python train.py --d_model=64 --n_head=2 --d_mlp=256 --qk_norm=false --attn_scale=0.177 --optimizer="adam_variant" --warmup_steps=476 --doc_mask=false
Each number is 500 + 25 x the weight over its row's rms, rounded and kept within 0 to 999. Layers, rows and columns count from 0. Numbers have three digits each. The size before them is the row's rms in percent of the matrix's.

# layer 7 MLP up, 256x64, rms 0.118, rows 0-191, columns 32-63
096:502540501483496511511464424556507503540523507510516527517474465498483500533534436487464455460505
041:484476460503502484520499509519489500481484532552543499505502486486479528494516485486431483494478
114:567521474519500497515499496516461435492524469502482500503478471537514472491536489514486489482483
111:476513524540498529497481474491487529509482472488486513540471462505535528473505486517531488464516
116:542535505486474499435485472487494474495483509487521538497520475490480513498532492480518466481459
089:489552504471514439515428532486497491491518528469495502515491529509510553490482501490515519517480
088:473486468516495477495496528505503497506489499526472469533520499520448473493528499491488483502483
004:503476498522468526503441445481489491461506475449471485488466508482452475518483506487516488487512
096:524495498528494498470498497499496525528517485476494508479508489458465490490463465495497474489503
090:498473516460508514526514557514496523505496467493494482507452461499518481485516487489528523490538
133:483520471440485506501502525467486480505479470486487487515527483482471507496498481506469513496457
074:521523497518517472511502502500502521498477504503465518465487527509491457470504479499541432462496
109:463513478492477500455509490486514526514466481499519534447490450488521504489509526503515504494500
123:476513485504518469465482537484518481522516468496519493477479453509492509478507491541536473476506
137:468474502457458507527515494483459461530516505505500517508520492497514476505503482513524549435493
112:482565486492470482499463547505462489555508506464537503481526469468492489532514511527480487481484
114:518535484497490511457508548471503438500508509489522484526518472485491518488471505507485535513493
071:527451517510529509505511526517488518533491510514490527556512523461506479452499489526518505438459
113:466500442521489466530515477511527459500555522492486517520472502506524530455529494474512510507437
101:481502502480474483489473515554511470531512486498503501495476479519541504481495481490539528463514
099:446535497461512503510459514534466526499475487538498499526481502506488520464505493475468461502498
104:459522505508479529502488528506493520514475443506537507487512464487489470499547507553508540519512
005:515513503529521510506533516515512516530527541531512527517534521531536530524517521533526520532521
097:492509498462490481455507539502493534476446509493520494541520504475525520535505500526542492485459
114:537494523530487505512526510474503477508454441504507495510518448497460523472489520501458483485483
077:513500510483497482479455490497481506543504534562523468536492518474460562499501524508506462468487
118:491518463518502514492475474503508519528476469486515516468507452534514525468523493494542537512487
099:477505476447482505538465527507501464513479484530507535524517494466496459499528491517524553467520
094:581505492485487516475468495491502470521521473528489487518483452507513511492529493496476502480470
003:519510470538508536526520521511531511524518546540525520493530528505509524527522509544522514534528
117:521515495452513494499485519516493514521469460446539505511500479431516542482504497538496533486496
095:511546507498484479462480480558496473497492496445495497478464487486492497511495486502531490484457
096:494538481519475450496457533485509517487497501518472479530517478534462500483514512549504467477468
100:511479500479510444525509483507521515521527514489517494467500481552497509485495500547490491485483
117:483478489488516487486487517488516495505503502462501503542487474478557533470488521505527531507525
098:452488504489527482518470549492530471544488495505508474522479483546517515509478483508523490508514
110:493461512506472486527510489530508517490498494496524532507486487473507503508557455490500551447476
084:511513502471481503495490460546503501466537523488533527503494497521503532493480503535480488476448
113:487541491562450509476473500507493518507465517518543488525491463550499453496501481536480494495488
112:472537498453477476484493499516476472497472535458496472526471466547521463502510509490526536457540
134:524476466500499506490437495496510503507479467490516488498509456495524511472493488537486501478438
103:525475498514548480543472510513500495503517467460532517507501525462499535502501441495489522511504
103:503526442499494492519446488527479480524529480476507511532508454500547525492527497494477479460469
063:473486539491488483490535487555479497494460510516523546543487515442536465513462487499537492484516
108:489554498477479482476480518486473481507489482427555504473466484473504521540477482511517488500451
079:520499493513485505539487516496523519536541489494515521496500530465494542524470478489458477453485
110:450512466496494491481473502526450529549478488501492470504500495565509482513506523510546501487572
093:506580489507461500519491508532504495497473503476516470507536467497503516498497480524541494465494
121:457528506482502508500470526478491470563467456508454517518515515520489496515537515510463489489517
096:532489488504469493528518496542467499505497469528507544472466490516471513461529498537503484471496
107:526512509491468534506486534499474514495494493508514520529485504458505493510565475487452481480512
102:528502499506487489499461521486532485510458490520519469502461494494464478471542520531475501496495
086:523474496471483528493474535533507503502487531516520481527502475545503508459501470516504498475497
107:512459506482496474513487538490456448481460520466543477516461513473545499481529500504502471477495
100:496480492482496499529469491511502478521525505465514520549460478559505488481497526465474493447453
111:513493443479465524524482488532481445533469485535526519542473490520486478506536501506519499438489
088:525523496481464485460476534533477445491516490479526527525539480477488460510500494542512471493518
100:480496475520484476528488468540511489510469498507495512525512452509524496445474497492531478508474
095:479532432478472474468438522539528482486521494511503518521487518477506518486546498527489449500479
123:515495455543500454517499503510465489500534491471504497508508499533494518484499468497504466518471
101:537494467473521492478469525507474502524478531482529478529505479559537486484497498470514438502492
081:490542462515529488525472512500455490510492482472501482548521504536534523468495484515530502469496
102:512483463454509491457469497493482521506459488499542470519494451526516497494544499509532493493471
116:499534475542492500481499499509499483519475482496518467484513488519509536476530454521458474514436
070:511533465480485518499474526488507497544540521512532561544499542460486452473528496452528499476477
080:480514476555438471515479502508505496509470508531503476508510490489514519455527529484490466505433
099:525471479500459483539451495506513480514492495480496460536461483523537536466449479524494525501468
119:450475501460476488477478522547485484531510507503512494532480473504556493526517490530519495469514
061:494469489483544485530490488512483521519449505503515516574493509464524450471486458522515517461471
067:528454520496456486490518492534524480479449515509518496514503502443563486459459497485518454493514
110:501463515509536491478484496491492443496498513529489434505473506547459464493539498496549506466487
099:502511521495474510529453511497512459539508453494531511471512516497484488493536509479456522506477
116:452521488508470467490510497514496508503492518560488493517462428463536498472540492537524497489503
090:534485486494552486448501500532527476527489500465510505512488539461487523501529496510509515452516
120:487490472491467477531499475473505530545524499487491476504489507523533522467530456507545501464495
106:499500492492450466465469527464488498473460478467487496527512476490498511495513497520516461492483
083:501510469454493495508494561561487489472503494487494482514551487462498521444500524512487501499453
059:507481520531525498512505461564460529523514493507493505530480495497519416451543467529493497527487
101:501474486472465497543489519519515481497492517540525498502486507474479504444527477530525496493490
102:495460502512489511518455487505468487504489505510540512517487472492481491491504514476536509459448
122:504478517475481464529498540508474468500475480484496467492482503495538506463514501495479559492483
005:477482479448496463503491495486477468475475460499492497462466467493496478468477468466467484481480
104:481472489483433490543522503471482470535488502472475489511515519507489513488508465508552489476519
093:557473480490519496453472486475514514463531479469463471542483485500491461507475535519508458470472
070:482506496442474509492487503548472521536521510497505478541511515514577492455505484518516483503447
072:531538546491508512508506471498530491496520505495548497528468473482526444456478473514526460479482
111:493514532456505473468473495489538498518510484514587532504502466523535515472452499490521488522432
084:496508513466443495533487496497466535523490498511481507491459490498485528491570477530485513494505
092:513505517516464492522493517517500542506533513490509511503509491459491523475501458535502515478506
095:487568482537447500507464508497447503506524535516506517527476463512544523458540473491478469478491
109:476476477450487475507479485485480454516488494526505507550463504482534520470518466502515544449534
082:517495521478460482492500495514462457487477521537513487497481480485479509489481506514469457492457
109:507471514489479457504438490506470486514481529507546492539485498470500502486506468518535488489473
093:555515512513516517458545509463476492503507467486515480491514494471477507489514530508550476480531
077:507541454464489466490496498523500511476510499499506550469491512502465538468548488518480446487536
067:498510505442472454512506507519480485502480533487489502529508526511523441495474490529501511510451
073:522485478474518491500482524519483486520511512513496542583445492500540494448482496498513481433480
119:437498538480479520478467523487470479542512496474527488493529445494489489501498482517515502501484
113:491521489511480534467454533501473525491468513485498549532501465531503518487508473543494521511479
085:533509455553496501546479532514507551497491496508511504505532512455540524490512483452502529476468
100:522502516477468438506464495496484498489516506452464502475528493503509556480487511500486492511498
096:523513497475474471494467513505500499475517533467475511483489498512446554488494504505484489485464
111:507523484548460463480514473505519466513506465468524461503506504477514523491512469510501492494432
108:512488460447520464483460503506517492516487508517517482496480466574505447486531507484533460494496
107:473487525512473486514484540504497527511469486450535488522494473468571482503513520515503505498510
093:513518509483481508533445542492527502543535456495469531511494470477493530474492483528476493495524
112:486496473517474481472501527514508514497523519512526499504460474500501504500556484522472541470474
096:503508493489484475463489519553495547489496528559492502514519497488549540483510497520478493477454
117:446496490471495474543482469541497465488499475495555502512535501460531497511535474536509538502504
104:520534485512460518511520479516484484525499531514521514549504527486465512505506518507468466462486
126:488560519478503477467493510513505490501495493484491512485490457470438492518466484513498470501480
098:502530527484448495461472527451493490526523531480501493519453459474523503498492493508492489465533
093:566430529542513500522511484516491525526530498503506534499500481484556501499483520460479495460507
105:488493477502513456476465529479513498523496476498536475518543462511511503476491476535521506495474
114:525488472500480484541502538517468505507493511488501523510476503515498549496550470487509530451483
109:505523520496481510475485554476495463517530497484497514496511480482478528483524510517484527480474
127:514513496444482442528487527503474469482446464504518487514498531486479491504524482555530542502512
113:535535473512455469499488477528499483506545483506506511503484477519572522453498509468514508473477
123:499520483488488450479533520506481495483489470445527519521505445514549530488515484508519520503495
079:512515517491497462519491449521504478501485504496533521505527515499488522523520482524484474450447
094:510523521497474508532447544486520480478480474456526511496510489482547491520523504467502513462484
082:477509534463505510538522523500496492540513498516525531502479536464462521473515466479506478490528
104:488479505448476468527526571483485472508561539507478513518473499525502491462512501499535500482532
119:472519470481489496491469477511512465540462470452540489511492512445480487488524496501507531470506
113:509463478481538481505489521484518480509527501519504465525461500495503507504528461471522567478503
114:509459477505490516485491537518502506478475480497489469526452503478470482499547498538497515481481
122:471537469481505512510496518528483464490474490472558480462484461468490441505558492500476490501506
114:472464513447497544506518482481528493520462453500514499507502473491529510495522495494499509468471
114:511507487485449494479483549519456492499506480512558501504547479474481516526473496537490552475517
109:488516518547446483542498472549527480537516517506475490526477435491484508446484504510529503461516
103:482520499489481467509497467536457475500477511486519472466515445537536488471519517533517530504520
114:518505514485496483480506505516505440498507511490526492540526502482521491482479500482482514473497
087:509479515502487502529501495567487506494534514531495508525534453501525496475466461499488482485483
095:515495498457508513501484423506457525487471470483508492510470483495512497483512505474519475472469
078:499508474565463487516480488484507472526510521518503493517508486514558438460462497507491523486490
127:484471532440463521542493502491508516508494526453516514493497521490488498448532451522491488477510
110:469554481521463495449515528448498472533524489499497522490502453522472491480496525492489530483484
110:505513484516497507533464538535496496500502476455500562510477491489488491526482507525477478495495
003:483479466489514480458483473481492479475483481445473461487491463511499477470490493468511509475525
114:531491482514465451502512508464502527520500499482494477478501460514499522481531483488533486498477
126:495543497532482490489461514500486449530505491470521505500479478470506493520504476494525492473524
119:470497499493503510492509479476501425535511513474493467518456512508537492502496505466520526481538
091:530527501496483471491498521485477509498471510487515490531497528464509546468503480500485483497501
114:540518451502496475454489560495516492507484500477497517513460487512522542484555522508484482496541
126:472490462520485526484514530521475499507476469528526497486493478489516494487533469537531528496498
096:467442486481468512575480508465476458511504525468475500489512489518490483482525508517531515444486
120:523522489519478507474500528491468460484523532453495515507483490525508510487511522504490438507511
075:510532464495489478507525492530502532517485479493517498543515517481547507462528496496542473468536
105:490489465479478489518480500532497472508517465477508542558494461546532480483554484503558491484541
128:489485499498475490544487529506501432517493452463565504484503499504496464509486494501482443485538
121:520481529522477486521495501472506480550531462454484507515511475492477474490519467501543511457525
063:480501470541456465509503522520457472482454490517515488537520494492526525430488520516516524527500
115:519518487474501515512486515483486495496522520506512495507500499466441545471485475497486465465540
115:499449481527467501516472502498449511524486554488516541528498491540509498460537492515476500460505
080:486482460505512496519473515525510498502522503526557465533515485486469529528520488494491500471457
098:481507508480490454502477490499537506566486478470537486523456513526492547499470520515503529513495
107:540484474499501504528446486509489533484497470475485519523459517498493563448535491532520477494477
085:484491458509465473529480519492483478513481474480507533488503504509495499447509518528524504518468
098:521480438503496517475461507525525488512536517523486496497474447537535550465547502471502511456471
101:536486522501433457460520477489515488503482503518536525481523458483543484484504506501518454495523
087:517505485506489491491464492493466478506505494482534514535466488511497498465527529511516444500527
083:483510484462496502521488516511504537544510530501525466437460472458517516515554492524496503470496
082:469506465434510523507466567501501520519531514530516508503506468470539535489529468478498482527440
088:549431474496496491569505507518475494493484519501517495501530533472487530433542467489503495473505
088:496528459484470529479470509551444473507492532480519503524469561510498513460516500482478458476526
109:512554513463505525511446528468487466512478520542524511477480485503464497477483507485493501496511
092:494521517463492524502488523454500498561523485505540506478492475510530486513451494482484490497497
100:491491487467430499517507476556476453523521516483543462505482497471532501461520475478497501482492
074:486489441537524498527503518523475520488487507497479512522435484511496473479485527468522476455508
005:464479473462463469487505497469463467482481480517497497470487475472495495478481467480473484481456
093:534476482500480489478460521528471518536508487465531504494480486536525524502517491476533457475464
085:500492488464472509530491489525476468535488474461496490485516457530510540506524525557473487453478
105:485457488477508496493489479505536484545462454523469487504494471493521477502550490498530524463558
095:493467516487467550518516500509478474540464493480516478522498437470533482483517517507516508453506
099:526484444514529527497489496543492495527534475494506498519487524517522560480529494500492439504466
065:524510479457455500513527510525459501490537475530544509489522517511493521456476508539507484492484
096:520525474514475503502518548484446465499528490470521494484520516510487521510484550513465476474480
106:519512489542429488476505528489503438509545477484492498531485478526525487488504458529503515474477
111:524482464463477559556504507514482477512488495507523530505494501536528498462510478516531504462456
114:474461485458473477506500539495487476500526500455499513492527525530491531523512463490508551459507
098:536504511466521483518506502513507498484461499471560486494496481494511530433512529517463500496503
118:512425521484474492513514466536486515523540478504530493508474516463548533524512494476479533454473
089:520516502506478480475481508528489512504572519496458506522418493480464521449518481517472516476508
080:525551548482538505496485492461525486509502528492523513479449531490534480472551485508488496460486
113:512537461503527475525485528483512509494468468460563470505482463490509537486522496514515496515452
088:519504483444495526537522573490514509522496519493543499479491497498505509462501492484464525472524
122:462499505497464476504509459505523458506518510486546472478454491469515492523525490500534501485476
003:514518511524519531480505497520526536536554526519492495510545524477509495516511539545545499523498
117:533521507531482489502461529514475488529517481454535489502475494506477500492501486532496505506502
108:486474481477491510574483484515499500485496513476546492541538447472517477475503490530512515466522
118:509478538530497471519496502501495472473477483474489489560474507480525523489516462466535529470482
117:488510500466538501566453534519476470535475499497527464507491495483495484468487511532470484494467